python train.py --vocab_size=4096 --rope_fraction=1.0 --warmup_steps=200
Each number is 200 + 20 x the weight over its row's rms, rounded and kept within 0 to 999. Layers, rows and columns count from 0. The size before them is the row's rms in percent of the matrix's.

# layer 7 attention key, 96x128, rms 0.155, rows 77-95, columns 0-127
101,194,158,203,216,217,226,184,185,226,190,191,184,210,201,171,186,237,189,175,177,190,224,208,214,173,223,230,220,185,218,186,242,215,209,196,213,163,208,207,219,184,224,206,208,237,211,208,216,204,198,202,224,181,195,172,205,209,165,221,220,198,185,213,178,196,200,179,192,200,173,231,227,212,209,210,176,210,156,174,199,168,159,216,195,222,214,198,196,251,183,224,206,180,211,204,186,168,205,214,226,206,230,201,212,175,179,178,188,185,169,213,213,237,204,191,210,200,218,207,174,180,227,181,189,220,193,176,168
105,222,199,190,238,167,181,215,180,232,209,161,194,188,192,172,224,180,183,152,169,176,185,214,211,171,195,205,216,144,186,198,193,208,169,208,202,219,205,198,216,182,211,199,161,159,149,223,176,209,197,190,157,201,216,218,192,182,197,220,206,205,212,219,200,207,202,189,195,174,237,211,157,225,245,197,211,186,210,216,175,216,180,204,213,204,219,196,208,202,178,179,172,194,188,189,181,226,218,187,184,211,216,183,218,198,204,218,196,216,204,239,185,187,203,204,168,176,195,210,218,224,193,201,215,191,192,195,216
107,201,185,173,200,175,231,187,196,200,228,184,182,216,242,200,213,189,203,198,199,195,229,211,175,190,170,209,218,220,187,230,182,157,210,193,223,254,202,171,222,195,206,209,216,189,175,195,188,221,187,205,211,196,176,176,219,200,200,207,192,217,215,182,227,226,182,205,217,212,216,174,215,187,215,229,188,237,185,196,229,196,176,236,236,201,198,237,173,198,215,209,213,165,236,191,191,197,182,193,197,206,193,189,187,202,208,229,186,219,189,198,153,235,177,175,203,216,222,243,208,230,211,221,177,231,192,210,223
080,190,185,198,232,166,150,162,190,190,203,198,241,227,212,191,221,188,200,200,170,214,201,212,221,205,189,215,225,187,207,216,176,189,188,203,196,224,188,198,190,231,221,191,195,207,203,206,160,210,182,204,197,215,211,212,217,175,226,168,190,210,192,205,219,181,223,228,221,221,208,198,189,205,203,176,214,200,229,185,210,233,176,184,230,224,230,199,169,206,192,159,226,178,196,194,190,248,197,127,220,196,186,200,207,225,203,237,190,216,216,186,205,199,209,215,207,192,164,218,222,190,230,222,213,202,196,228,208
074,224,177,178,237,197,204,187,192,186,208,221,212,208,231,166,231,201,171,206,189,156,166,182,220,166,217,199,231,190,183,209,192,198,190,222,212,198,188,193,189,194,166,233,171,191,189,194,177,233,190,211,212,211,218,232,205,180,200,160,211,217,181,192,206,205,186,216,185,197,238,209,162,214,207,201,213,192,188,185,222,205,168,188,190,252,184,208,161,182,194,159,207,161,199,204,192,211,194,218,200,244,197,201,186,180,181,212,233,179,209,224,216,216,165,213,173,225,193,221,201,187,210,217,216,182,223,196,203
093,192,182,168,193,202,180,208,163,178,165,197,207,214,203,215,227,194,219,184,162,232,200,195,175,250,163,150,214,197,205,215,166,227,191,189,202,203,173,230,172,228,259,205,204,241,189,228,172,193,193,203,151,182,208,194,188,195,207,193,174,203,211,192,215,193,209,218,192,205,198,175,193,205,213,201,183,196,198,159,171,201,177,195,204,180,212,182,213,213,189,214,233,208,205,213,206,190,192,165,207,206,203,176,217,208,240,216,211,192,237,196,206,210,217,195,213,198,216,192,195,197,184,221,160,220,203,196,225
098,208,164,169,200,200,218,194,187,195,206,215,242,239,192,203,206,172,158,165,208,200,224,218,205,221,189,223,221,170,212,224,185,193,170,173,180,209,187,174,183,202,237,211,214,198,210,201,203,225,217,193,210,209,152,198,177,223,204,192,233,192,177,160,226,181,241,206,182,199,206,193,155,221,194,205,197,201,222,170,215,235,209,211,185,191,191,197,191,203,188,190,203,177,208,185,198,241,177,194,197,201,180,196,189,215,226,152,162,170,208,184,215,207,185,221,189,184,177,226,208,191,178,194,175,216,181,204,204
106,201,222,221,251,202,211,166,209,223,174,186,205,207,205,220,222,230,188,204,183,215,230,171,192,182,198,196,199,240,235,195,170,182,201,188,205,212,206,189,165,207,195,247,201,228,236,169,200,202,201,201,200,197,201,237,202,188,248,213,192,219,189,213,198,223,181,226,228,208,185,183,210,204,201,203,214,209,187,218,200,159,186,195,193,198,199,182,203,218,185,163,193,246,190,186,156,219,210,199,198,164,208,223,178,243,189,210,207,202,238,165,196,201,206,187,210,212,204,210,220,161,199,213,189,192,229,201,224
106,172,190,195,218,196,227,194,188,203,177,209,203,190,182,215,211,198,191,212,176,211,229,178,220,197,203,194,205,195,172,180,209,222,228,227,214,228,192,178,177,196,213,191,212,223,195,175,181,232,200,204,238,164,247,194,198,186,228,185,169,201,235,226,199,173,182,203,233,233,173,200,211,210,191,208,198,207,212,182,221,158,178,219,183,179,165,180,183,231,180,176,173,161,229,203,219,233,218,203,198,199,210,208,203,223,222,186,221,192,188,190,148,199,186,174,199,181,226,207,181,173,197,182,215,207,215,170,173
098,177,207,243,198,253,206,179,205,206,224,243,204,177,202,206,188,205,200,209,199,160,219,216,226,179,172,200,192,219,230,205,226,209,182,233,203,208,225,167,186,207,192,203,204,201,199,213,224,202,211,219,211,188,195,185,220,254,200,225,224,170,203,169,140,232,206,175,187,194,215,197,190,224,200,207,202,172,216,228,184,191,231,218,174,180,202,201,202,185,187,235,219,200,179,201,210,221,219,204,187,185,169,188,192,198,190,215,171,185,228,190,239,206,179,183,176,174,184,173,220,187,219,191,176,197,192,199,192
102,195,216,230,168,231,196,211,215,187,186,202,140,187,192,210,188,204,265,234,212,224,198,196,204,173,217,180,186,196,221,199,155,189,196,169,231,163,220,185,243,176,203,215,199,171,203,202,189,180,201,182,211,190,164,236,196,194,189,214,205,207,206,208,182,204,184,186,189,200,209,214,222,195,238,185,228,215,215,208,182,163,197,192,189,186,191,217,194,187,228,199,187,205,175,223,193,208,204,226,210,192,202,232,194,196,190,191,225,185,183,170,211,224,231,198,196,216,204,198,181,237,153,224,196,210,211,172,198
112,202,177,201,223,191,216,194,177,205,188,204,173,181,189,138,188,193,178,192,204,237,200,206,176,217,190,228,199,201,208,206,210,192,202,252,226,191,205,185,169,211,219,227,191,229,221,198,180,225,197,181,194,206,187,197,222,253,190,184,240,205,185,181,223,197,196,186,217,187,215,186,185,182,216,224,205,192,195,209,191,215,189,191,202,202,212,230,217,171,189,207,212,196,175,218,230,224,176,199,189,225,193,198,214,151,216,187,179,199,184,252,226,210,189,215,214,147,176,219,238,208,188,219,211,225,202,177,187
103,178,174,227,176,170,178,203,194,166,177,165,173,220,178,200,215,222,198,194,169,174,188,207,223,222,186,198,187,206,173,181,172,212,221,208,218,205,205,213,188,176,176,189,173,202,244,229,189,215,218,195,218,225,205,188,202,186,213,233,186,205,242,191,191,167,257,206,200,181,198,191,206,190,221,208,202,210,170,188,190,221,214,181,181,213,184,207,184,187,192,199,211,245,216,204,199,224,209,210,193,220,173,230,191,196,168,170,215,152,235,182,202,240,188,173,214,205,226,199,179,202,195,218,203,193,213,227,194
107,209,204,190,197,206,202,177,211,194,178,174,224,193,202,271,226,188,173,178,167,203,164,212,212,193,231,187,191,189,211,171,178,197,171,163,163,214,154,225,207,165,217,198,205,189,217,191,195,214,207,197,178,178,174,214,216,180,186,184,198,187,204,192,218,202,215,202,218,173,171,194,180,237,173,172,204,186,246,200,202,179,199,231,224,215,193,186,156,218,181,216,215,170,198,203,183,174,180,214,240,186,211,225,199,207,209,203,220,197,214,201,211,201,198,221,200,221,227,214,174,187,206,228,189,188,199,215,180
104,193,217,192,229,229,224,193,192,160,217,208,178,204,211,223,216,183,193,209,211,175,162,213,190,192,184,200,201,199,217,178,177,199,211,173,159,196,194,213,185,187,201,202,230,208,173,178,221,169,198,196,210,189,228,221,209,221,201,213,183,226,227,163,210,196,212,218,177,185,249,229,197,219,217,198,214,183,178,170,219,181,237,182,225,205,192,186,159,229,216,193,182,216,194,218,193,221,208,225,194,202,216,221,194,203,205,234,193,256,204,173,197,176,191,188,176,192,179,213,220,178,237,195,219,196,184,158,224
105,189,194,175,205,215,223,203,218,192,213,177,175,209,163,205,192,206,214,195,193,208,158,210,178,211,225,231,212,212,199,228,195,187,201,197,204,218,209,178,227,175,197,202,200,187,234,188,164,261,182,245,183,215,226,206,167,179,195,219,191,218,229,236,171,206,205,223,236,223,237,252,224,207,201,185,164,202,199,170,189,178,163,190,202,188,204,198,206,195,188,194,173,214,185,197,214,221,231,176,203,179,189,211,182,192,213,195,213,202,214,195,210,229,233,205,208,198,200,215,214,191,166,180,219,193,168,179,204
104,171,213,202,184,169,194,157,212,155,207,194,170,184,199,190,160,166,196,227,200,207,189,204,240,193,216,205,201,187,192,214,187,161,203,220,193,184,225,180,201,195,196,213,172,150,200,198,188,191,196,207,206,193,232,184,224,197,206,185,200,172,177,214,207,199,177,201,196,192,215,208,178,202,212,199,197,171,216,173,188,218,216,185,186,196,221,225,175,184,189,188,205,230,199,170,170,199,210,214,179,168,242,257,211,177,181,232,215,173,207,214,219,181,208,215,187,204,223,230,229,186,220,241,216,184,225,211,210
107,209,195,182,203,239,190,170,248,204,229,219,197,181,202,193,192,221,192,232,182,161,204,197,207,135,192,201,202,195,212,205,230,172,201,213,229,218,221,188,224,213,164,198,201,184,228,164,201,176,208,215,183,160,204,191,189,173,228,217,203,229,204,195,201,199,182,215,181,178,180,205,209,203,160,194,267,184,191,203,203,179,227,205,243,201,182,194,201,190,186,190,192,226,192,193,202,194,198,219,208,159,211,208,189,185,224,192,205,208,229,207,243,166,177,194,195,183,201,203,191,198,206,202,188,184,186,186,186
108,187,213,199,197,169,163,210,217,209,207,179,185,168,183,229,182,210,228,178,212,173,161,177,220,188,192,218,193,165,216,212,175,209,238,182,206,187,200,204,202,226,194,194,196,238,197,211,213,227,206,199,273,178,233,199,222,195,180,198,203,201,195,177,209,225,203,190,194,217,166,221,204,232,200,208,197,177,200,203,186,222,204,188,182,181,223,181,182,191,201,211,217,174,176,214,189,207,240,177,199,236,186,208,192,199,193,190,174,214,209,223,187,228,159,192,194,186,160,207,213,232,232,180,184,172,190,198,218
# layer 7 attention query, 192x128, rms 0.158, rows 142-159,174-191, columns 0-127
097,182,191,212,159,230,209,188,214,209,203,201,178,177,182,184,232,176,228,208,202,198,228,187,194,240,210,205,200,218,194,203,204,215,195,196,222,179,204,229,198,198,182,196,198,188,209,198,228,223,218,199,196,177,178,219,217,181,195,178,206,201,200,177,178,179,200,191,219,210,160,231,200,199,229,202,160,233,204,183,184,200,169,200,165,219,206,217,232,196,193,250,196,157,173,230,197,231,210,219,228,187,192,192,185,222,187,169,161,186,153,221,214,162,202,227,191,217,188,181,214,201,169,178,195,198,189,233,214
101,156,172,188,162,195,169,207,201,181,179,211,224,196,204,191,211,214,204,207,212,208,209,215,191,167,233,198,204,197,205,173,249,199,217,219,203,201,178,215,201,219,191,213,166,192,199,221,212,166,187,175,245,195,195,184,185,234,206,173,197,211,182,207,204,159,173,171,215,204,176,234,174,218,200,222,216,213,196,226,208,188,223,169,220,186,177,171,201,223,227,220,199,191,192,195,219,209,191,205,215,192,177,242,179,183,165,181,199,206,198,189,186,194,227,184,194,203,196,165,153,199,232,174,169,207,203,174,195
099,199,123,213,190,208,229,213,175,199,187,217,181,191,184,233,237,189,176,196,205,184,195,212,204,182,207,222,220,173,194,192,210,209,177,179,201,192,244,200,180,192,186,229,199,212,220,190,197,227,197,226,226,230,200,225,219,186,207,190,217,222,181,194,209,205,171,228,206,189,215,229,208,211,221,211,200,216,193,182,173,201,191,177,228,196,202,159,206,218,191,188,207,160,204,195,187,172,209,241,188,196,206,170,189,222,186,184,198,202,190,201,180,157,162,175,174,198,183,214,175,181,182,215,235,221,217,174,220
081,175,203,190,190,217,192,198,189,171,204,211,163,205,182,193,190,177,224,184,243,205,214,203,183,191,174,220,180,215,228,180,252,189,181,194,172,172,179,226,151,154,195,179,204,186,191,217,211,189,233,213,198,193,233,175,200,199,226,217,216,192,174,206,192,211,223,204,191,197,180,189,208,189,177,239,213,188,184,195,178,178,205,191,229,180,216,160,192,181,217,181,221,218,183,172,204,199,222,245,182,195,211,222,179,210,196,235,209,211,202,178,196,185,182,183,181,174,187,174,185,179,206,177,228,183,177,226,216
092,189,200,217,184,206,238,241,187,227,229,180,219,179,200,227,196,176,202,239,227,199,210,217,213,168,256,198,217,196,178,198,235,217,215,201,187,219,196,213,190,208,188,219,197,190,195,187,196,242,160,198,204,202,216,230,181,224,188,189,197,190,216,176,200,188,187,191,180,191,195,228,217,197,231,175,211,212,245,198,241,224,195,157,194,152,207,208,180,207,169,193,204,193,218,216,201,230,207,189,197,197,226,210,198,194,202,190,216,223,206,163,178,179,210,211,167,207,170,207,208,201,196,199,180,169,193,156,197
113,201,190,211,190,187,188,188,189,191,182,220,229,192,220,232,216,191,183,184,223,188,178,185,196,202,211,208,167,204,198,197,193,211,185,209,197,206,210,210,203,221,199,230,183,185,206,203,205,185,197,213,187,196,202,173,236,193,204,200,215,199,212,230,173,201,238,243,218,196,221,179,232,197,200,201,242,185,164,182,177,178,195,166,243,178,225,170,201,188,206,181,229,218,172,188,156,171,205,183,184,205,223,179,208,218,213,199,219,223,242,137,161,159,178,192,210,195,191,217,205,207,166,183,192,199,193,198,168
115,228,206,195,223,209,213,205,240,179,214,211,177,165,174,200,173,168,195,183,170,208,203,231,220,192,221,140,201,194,178,213,203,202,219,190,167,213,194,205,239,186,193,201,225,191,167,210,226,207,199,169,217,179,191,227,231,201,163,176,184,186,194,188,201,203,198,167,183,200,182,213,198,234,251,158,226,173,217,204,201,221,225,185,210,207,211,238,206,212,185,176,174,197,193,234,194,185,171,201,217,193,210,190,198,183,185,179,192,188,174,206,206,228,188,230,232,208,229,194,206,202,196,193,175,206,210,199,197
120,198,196,238,170,248,197,189,214,150,202,191,211,193,209,199,165,211,167,207,205,195,214,197,232,187,227,206,192,185,208,186,189,221,194,169,223,179,184,205,225,179,162,210,220,192,213,196,191,196,206,193,181,180,146,217,170,189,197,219,207,176,189,234,183,196,201,180,171,191,209,227,180,203,211,194,222,233,189,185,214,175,234,189,216,210,179,207,191,217,214,216,235,215,192,152,169,222,181,173,162,193,215,202,190,208,198,201,189,180,213,200,205,214,183,214,209,209,196,211,156,219,174,174,169,196,220,209,231
101,219,186,221,221,207,169,183,228,195,209,217,195,213,216,239,204,177,197,224,199,201,189,161,178,214,184,198,199,206,173,212,189,210,160,193,184,196,191,195,201,209,215,185,164,221,226,180,151,209,198,189,196,189,212,190,260,198,202,214,178,217,188,207,223,181,198,266,189,236,179,166,242,172,217,204,228,201,212,203,198,215,190,197,203,231,235,196,206,198,179,203,218,209,182,189,224,192,209,191,237,179,211,194,204,212,217,195,200,207,229,212,172,183,213,220,232,188,195,220,231,214,189,232,202,215,217,225,182
106,203,219,218,180,220,216,193,199,216,207,155,227,199,227,197,222,215,190,201,188,177,208,201,205,197,213,171,200,212,198,199,185,192,231,152,186,169,220,201,156,215,202,175,203,223,185,198,178,232,211,223,236,173,218,213,172,170,205,185,198,164,197,201,211,175,176,245,166,208,211,188,189,212,231,211,207,202,192,170,229,188,206,198,186,183,219,172,167,189,181,191,210,188,185,207,209,247,167,173,174,207,217,216,199,220,223,165,204,185,207,202,196,220,214,219,204,191,218,180,204,175,252,180,189,176,207,194,194
094,224,190,211,198,204,197,179,215,221,238,214,221,200,232,200,206,218,233,186,178,227,217,212,173,232,174,200,184,201,188,218,175,179,187,252,196,232,192,204,205,201,217,220,202,197,176,200,185,180,198,218,174,199,212,185,233,216,227,185,148,219,177,192,194,205,193,201,236,237,188,170,185,174,207,235,179,209,204,208,188,188,187,184,213,190,213,223,231,184,196,202,190,219,187,209,180,184,234,204,190,182,207,160,222,189,188,198,223,201,196,175,238,191,209,213,236,215,181,168,227,218,214,210,215,203,162,239,189
107,217,193,197,227,212,229,201,168,180,205,208,199,189,216,213,197,194,188,193,159,205,196,234,222,216,188,202,211,193,222,215,225,217,232,198,197,160,246,192,178,195,207,171,213,215,211,201,204,199,201,211,205,163,178,182,200,218,177,233,225,198,195,239,208,197,173,188,208,214,241,213,208,189,214,160,202,169,189,214,192,195,195,199,150,192,171,207,231,191,190,193,185,167,199,196,188,230,191,206,176,210,211,178,208,231,214,210,185,163,191,207,177,195,184,216,203,185,212,222,182,216,208,156,177,231,239,151,186
098,211,199,226,194,188,213,212,178,185,225,211,181,212,187,161,187,230,194,206,238,200,189,216,178,230,180,264,209,201,211,204,186,195,211,190,197,194,213,187,203,220,218,210,202,227,232,176,165,197,208,218,228,218,192,196,236,183,178,210,195,218,204,187,221,166,182,210,241,194,232,202,198,187,197,189,184,182,203,197,224,221,190,179,178,218,230,210,199,195,157,221,170,238,184,191,216,204,177,200,232,200,217,184,197,224,184,198,238,178,213,215,246,222,194,181,203,201,149,225,190,178,204,194,203,183,214,228,210
097,254,228,218,183,219,184,228,212,188,222,209,179,202,212,187,208,216,235,194,209,222,213,174,193,186,219,176,205,203,222,202,159,181,182,217,232,214,212,175,200,214,189,222,199,206,152,181,166,211,223,223,203,180,207,199,210,157,201,204,194,202,183,217,209,224,198,177,185,191,165,210,181,217,200,203,192,220,230,226,205,238,170,201,216,233,225,210,194,188,193,166,198,214,209,218,226,165,204,200,201,174,170,201,183,212,183,169,243,180,191,222,212,193,228,181,246,207,215,187,220,191,208,201,211,210,218,226,193
106,198,221,230,164,237,201,188,213,183,155,206,186,208,226,200,210,187,178,174,225,163,195,188,172,218,227,215,204,152,218,227,193,208,203,195,232,164,230,196,197,204,181,206,199,206,213,230,219,183,186,187,201,204,199,225,222,212,204,152,207,198,198,192,216,188,161,172,172,191,191,202,202,197,216,168,239,165,207,203,199,218,234,228,170,211,195,178,183,204,203,207,195,193,199,191,198,214,182,228,198,225,221,215,193,165,180,230,235,224,194,182,174,173,191,183,214,187,212,196,225,161,209,227,199,191,200,186,194
097,240,226,216,198,234,248,179,163,177,241,177,202,197,211,183,192,197,201,185,210,185,184,196,182,192,213,179,191,189,214,207,184,200,199,203,199,206,178,197,202,196,202,193,210,214,211,183,208,165,201,158,177,168,189,241,205,185,221,179,183,226,206,205,185,197,195,229,207,210,194,219,208,189,201,185,167,185,189,212,181,220,193,213,170,196,174,211,195,199,202,231,208,183,199,240,175,203,177,204,220,214,183,149,221,232,241,197,163,222,243,181,215,206,206,217,233,222,200,212,216,178,175,197,170,207,233,204,169
106,235,228,219,190,188,216,184,183,184,204,205,236,184,221,217,163,205,230,207,171,190,217,210,190,194,200,220,214,170,199,200,184,199,181,192,212,158,200,199,189,190,202,208,202,200,210,184,185,153,164,201,194,205,188,190,236,154,186,243,133,218,195,216,223,209,202,219,237,206,219,181,217,215,199,214,187,196,239,208,180,167,181,205,230,203,219,199,202,190,216,217,196,183,195,194,174,178,188,228,193,182,218,214,224,205,216,223,197,202,226,182,178,214,168,183,213,216,234,192,188,183,184,216,184,215,226,169,217
104,219,190,190,213,193,190,184,236,214,195,172,192,203,241,228,235,182,212,185,191,217,190,153,229,234,199,192,200,196,188,187,223,232,174,179,189,168,178,205,192,186,192,203,204,152,232,175,176,162,199,217,194,187,186,207,203,179,233,202,206,210,190,191,212,194,192,166,198,178,182,223,182,187,197,218,198,207,218,228,182,187,203,197,183,210,214,203,247,256,208,195,191,225,195,217,201,192,199,274,212,196,208,192,174,196,206,203,189,173,216,226,193,181,186,198,197,199,208,187,232,206,170,202,205,217,188,194,233
113,173,224,183,191,219,226,205,197,176,203,174,191,203,161,178,208,160,195,200,217,223,205,172,198,203,195,185,186,192,174,228,188,230,214,202,202,206,175,220,190,226,130,186,209,216,183,190,220,175,234,198,194,208,210,260,211,190,189,201,179,216,203,210,192,222,194,210,179,205,195,183,199,202,230,180,215,190,171,219,217,227,209,195,174,208,194,230,194,208,211,202,177,224,184,180,218,170,187,213,208,214,227,235,178,161,195,173,202,192,238,198,156,215,189,238,229,215,180,196,218,183,200,189,185,199,181,186,209
108,206,223,196,224,179,208,202,196,171,195,224,196,194,189,221,185,190,201,184,222,212,231,181,202,197,202,212,203,221,179,224,223,177,238,211,189,173,202,162,222,170,208,231,212,197,183,204,181,241,174,186,207,210,200,181,208,189,202,204,204,191,192,231,178,197,164,228,220,195,221,209,192,231,227,197,213,209,193,202,202,240,184,202,217,165,223,212,190,181,246,234,190,199,183,201,198,157,203,215,189,236,186,218,193,203,185,201,189,238,186,196,187,239,170,198,205,170,230,159,172,242,191,182,173,194,200,175,217
124,239,233,205,189,225,224,234,210,198,202,212,212,132,190,233,197,233,189,188,222,217,172,181,183,180,208,195,215,200,174,212,212,192,202,215,215,221,169,176,174,221,172,216,199,211,200,168,198,194,173,204,191,188,244,220,224,182,173,210,231,196,196,161,209,195,202,229,190,222,203,190,223,243,189,189,230,193,202,228,200,181,186,198,198,200,207,176,211,188,183,227,203,190,184,204,218,185,225,214,193,236,219,193,165,191,225,160,219,192,248,199,201,212,198,195,209,173,216,195,179,207,185,180,196,197,196,190,220
087,198,207,194,174,253,196,217,188,232,194,190,210,218,174,196,168,194,174,214,171,227,179,162,180,204,232,213,169,194,212,205,189,186,215,208,201,161,188,232,179,189,204,201,234,221,210,204,179,212,219,199,163,234,204,165,235,201,208,221,211,211,200,171,161,213,216,215,185,186,199,205,186,194,172,181,189,200,209,173,194,184,208,187,209,188,203,210,210,169,189,224,210,217,207,224,230,207,204,214,159,209,200,220,203,210,229,238,218,173,180,253,193,183,188,185,206,174,224,191,190,220,199,201,200,176,220,168,227
079,184,227,217,229,182,213,229,191,206,213,226,178,201,213,202,249,221,229,173,220,223,193,185,211,204,190,226,197,180,201,177,195,194,207,205,215,180,199,209,179,209,191,250,193,218,198,219,207,225,167,233,149,226,202,219,182,239,192,233,197,210,223,219,177,194,197,185,167,205,181,196,174,232,221,180,218,210,214,234,170,181,182,200,234,192,194,195,198,178,204,215,198,164,206,223,226,211,157,202,226,186,189,200,197,211,195,201,185,180,243,200,188,199,194,215,185,213,221,227,169,199,194,192,168,179,201,174,203
097,201,241,170,187,220,230,218,207,185,206,177,251,146,202,200,201,196,187,198,208,215,194,207,209,185,226,193,189,184,212,198,213,203,231,213,192,199,174,176,181,215,191,220,195,175,226,196,171,194,180,228,186,201,217,182,219,213,229,229,222,203,197,181,218,198,175,228,196,178,218,178,209,205,166,180,238,182,204,213,184,212,195,190,224,183,165,219,200,176,199,201,210,190,156,206,213,207,246,180,176,213,227,227,215,217,245,216,219,204,217,227,223,180,166,226,223,208,202,171,189,213,198,214,183,185,203,189,220
087,207,191,192,194,211,196,208,205,247,181,165,161,233,221,212,226,187,224,192,192,172,204,226,222,229,178,213,172,219,207,195,185,160,204,172,201,188,237,205,228,203,185,187,182,191,228,198,216,226,206,188,228,198,199,184,228,216,221,197,169,209,201,213,232,198,225,206,230,198,226,229,167,222,198,200,198,211,191,206,177,187,243,203,227,222,200,241,218,223,192,181,188,194,198,177,167,218,171,188,196,231,186,170,226,189,193,201,156,211,206,218,206,202,199,183,219,215,198,193,203,194,237,163,184,213,191,203,227
093,216,174,208,201,216,190,188,224,180,203,211,215,159,193,212,211,214,184,202,210,216,181,230,223,169,228,199,174,199,218,171,201,193,210,196,201,158,185,209,224,161,181,224,179,193,173,227,220,210,222,221,190,209,199,205,221,200,211,233,180,195,177,199,181,214,200,191,181,211,216,196,181,195,216,192,211,148,212,209,220,198,216,202,205,188,232,170,167,194,193,195,225,170,176,174,235,213,187,190,150,160,233,188,199,181,180,241,185,174,210,190,190,198,199,161,186,221,227,214,197,184,240,212,193,176,188,187,199
101,194,174,217,159,188,200,227,177,247,203,207,228,199,175,198,204,199,212,217,185,225,209,201,222,193,157,213,172,208,178,193,194,169,194,189,196,207,247,193,211,245,216,184,222,192,206,179,181,193,191,203,222,183,222,190,218,185,221,163,220,189,209,223,239,154,161,219,233,223,184,186,201,200,161,200,189,190,183,220,201,236,169,173,193,228,212,211,208,206,205,193,173,214,227,180,195,193,191,200,191,183,219,192,221,175,220,183,212,187,217,197,236,193,187,213,175,188,217,225,202,223,196,168,196,169,211,210,209
094,216,229,206,196,222,203,209,180,186,214,223,211,172,222,231,194,175,165,218,222,173,193,158,183,178,191,181,206,192,178,176,204,195,197,177,169,210,231,215,184,222,178,166,167,229,197,184,216,240,216,194,197,193,219,202,210,215,212,211,186,204,193,168,160,215,212,222,191,215,167,190,199,207,197,225,210,206,195,171,228,199,218,203,166,164,224,176,189,188,215,231,176,216,223,201,219,165,207,159,176,193,199,221,208,218,205,199,216,228,206,223,208,202,208,225,226,215,199,186,168,228,177,189,223,187,239,202,178
094,190,165,194,212,185,200,215,203,206,214,207,159,225,213,208,187,174,207,155,219,209,208,210,152,239,228,232,173,184,245,219,223,207,183,213,190,195,201,217,240,171,191,203,192,220,175,194,207,197,210,205,205,244,181,239,201,202,185,211,185,207,181,215,198,215,250,170,208,215,227,180,192,181,220,229,202,199,181,186,190,175,177,218,188,219,195,243,188,191,210,187,213,205,199,207,196,189,208,203,229,201,173,182,197,162,183,229,209,198,199,164,187,210,190,185,200,214,180,191,235,191,214,193,229,241,204,191,194
098,180,197,194,210,198,193,198,177,193,209,215,199,244,221,184,216,199,207,186,216,183,180,215,214,246,200,210,187,211,216,185,197,181,207,216,238,186,202,217,207,145,187,188,171,166,183,235,167,215,179,223,164,223,188,188,206,193,225,233,217,197,229,198,211,207,179,207,205,185,189,222,197,210,195,228,203,182,199,201,177,184,215,172,208,173,179,162,220,185,211,197,232,171,197,188,201,213,182,171,217,184,195,164,203,185,222,198,201,162,193,256,234,193,192,225,160,212,188,192,157,215,190,203,194,182,217,193,207
106,184,209,196,239,190,203,179,173,181,178,224,201,212,187,174,181,227,202,166,209,207,210,202,198,208,159,192,208,196,222,201,195,181,233,197,204,192,226,175,202,223,238,189,217,189,239,236,229,198,223,186,190,209,198,184,166,195,175,191,168,215,208,224,192,205,195,194,188,209,190,236,147,218,173,195,196,195,216,198,177,221,187,206,200,229,192,190,177,225,197,168,213,175,205,238,212,194,178,195,185,173,197,187,194,223,197,175,180,165,177,182,186,200,247,148,195,199,160,216,189,186,204,221,190,220,197,196,222
109,203,171,212,228,211,215,205,239,174,201,181,188,189,220,193,208,181,205,204,203,189,209,218,191,200,191,218,210,188,204,189,220,216,246,170,185,228,187,199,191,240,192,179,219,196,181,215,190,243,207,197,191,169,196,190,201,212,196,231,220,206,182,193,201,194,194,214,217,166,203,174,197,204,171,198,204,209,227,207,235,204,203,191,160,183,226,210,177,264,192,211,162,237,203,202,218,216,203,215,168,194,225,201,197,192,193,168,202,191,218,207,244,219,193,174,199,199,210,235,154,208,180,219,214,176,204,148,193
102,200,212,245,205,220,194,232,212,180,198,213,150,190,180,229,208,174,207,206,181,184,213,203,199,212,205,233,184,189,177,210,192,184,231,243,216,177,215,200,191,166,175,230,183,188,180,208,196,197,223,190,171,208,188,224,184,226,180,195,197,214,216,173,236,237,171,214,207,188,199,207,213,217,197,189,175,187,153,182,238,207,209,190,205,231,208,195,185,225,211,195,193,194,164,185,195,191,186,238,161,205,169,180,215,191,191,212,230,229,210,240,212,177,213,189,184,191,190,238,214,206,218,218,208,215,191,208,175
112,191,209,192,216,205,217,206,194,211,191,190,222,194,175,182,174,186,160,201,207,165,182,195,220,201,197,192,185,184,162,190,219,196,210,204,205,171,206,183,207,186,216,211,201,209,200,185,189,198,200,205,170,225,167,201,231,175,213,185,193,160,192,176,198,197,262,240,223,218,201,154,178,211,214,204,210,190,235,203,187,224,216,188,221,182,231,222,177,208,179,190,232,184,189,196,185,199,219,193,176,204,222,168,182,197,198,189,171,171,198,178,207,173,186,209,196,164,165,218,238,210,251,201,170,184,202,203,233
113,187,208,158,202,200,223,218,216,186,226,200,211,173,201,202,176,196,195,215,184,200,207,167,228,189,181,194,180,197,163,189,183,205,195,171,203,193,185,173,217,223,178,194,243,242,231,175,199,199,179,179,207,197,214,215,239,146,198,198,198,208,203,161,252,185,181,209,209,221,169,226,179,191,199,205,242,184,211,203,184,195,196,246,202,204,209,210,196,189,212,237,185,194,215,200,205,178,226,234,188,200,179,207,186,166,185,198,211,243,215,193,188,225,208,171,203,206,231,214,192,190,194,200,182,235,211,189,218
100,167,184,226,213,206,174,195,193,198,191,200,190,190,233,194,213,224,203,218,180,216,215,188,180,210,202,230,161,226,236,165,210,156,156,201,179,168,203,219,223,224,253,189,231,199,167,188,184,204,200,166,214,173,202,226,194,203,202,213,185,162,211,221,173,189,193,180,175,180,203,197,173,218,227,207,211,201,220,184,224,179,207,170,193,208,221,217,180,247,186,171,189,200,174,197,199,164,179,196,184,232,213,190,189,204,186,197,228,172,191,201,201,199,178,197,185,193,191,200,205,187,205,210,233,220,194,188,174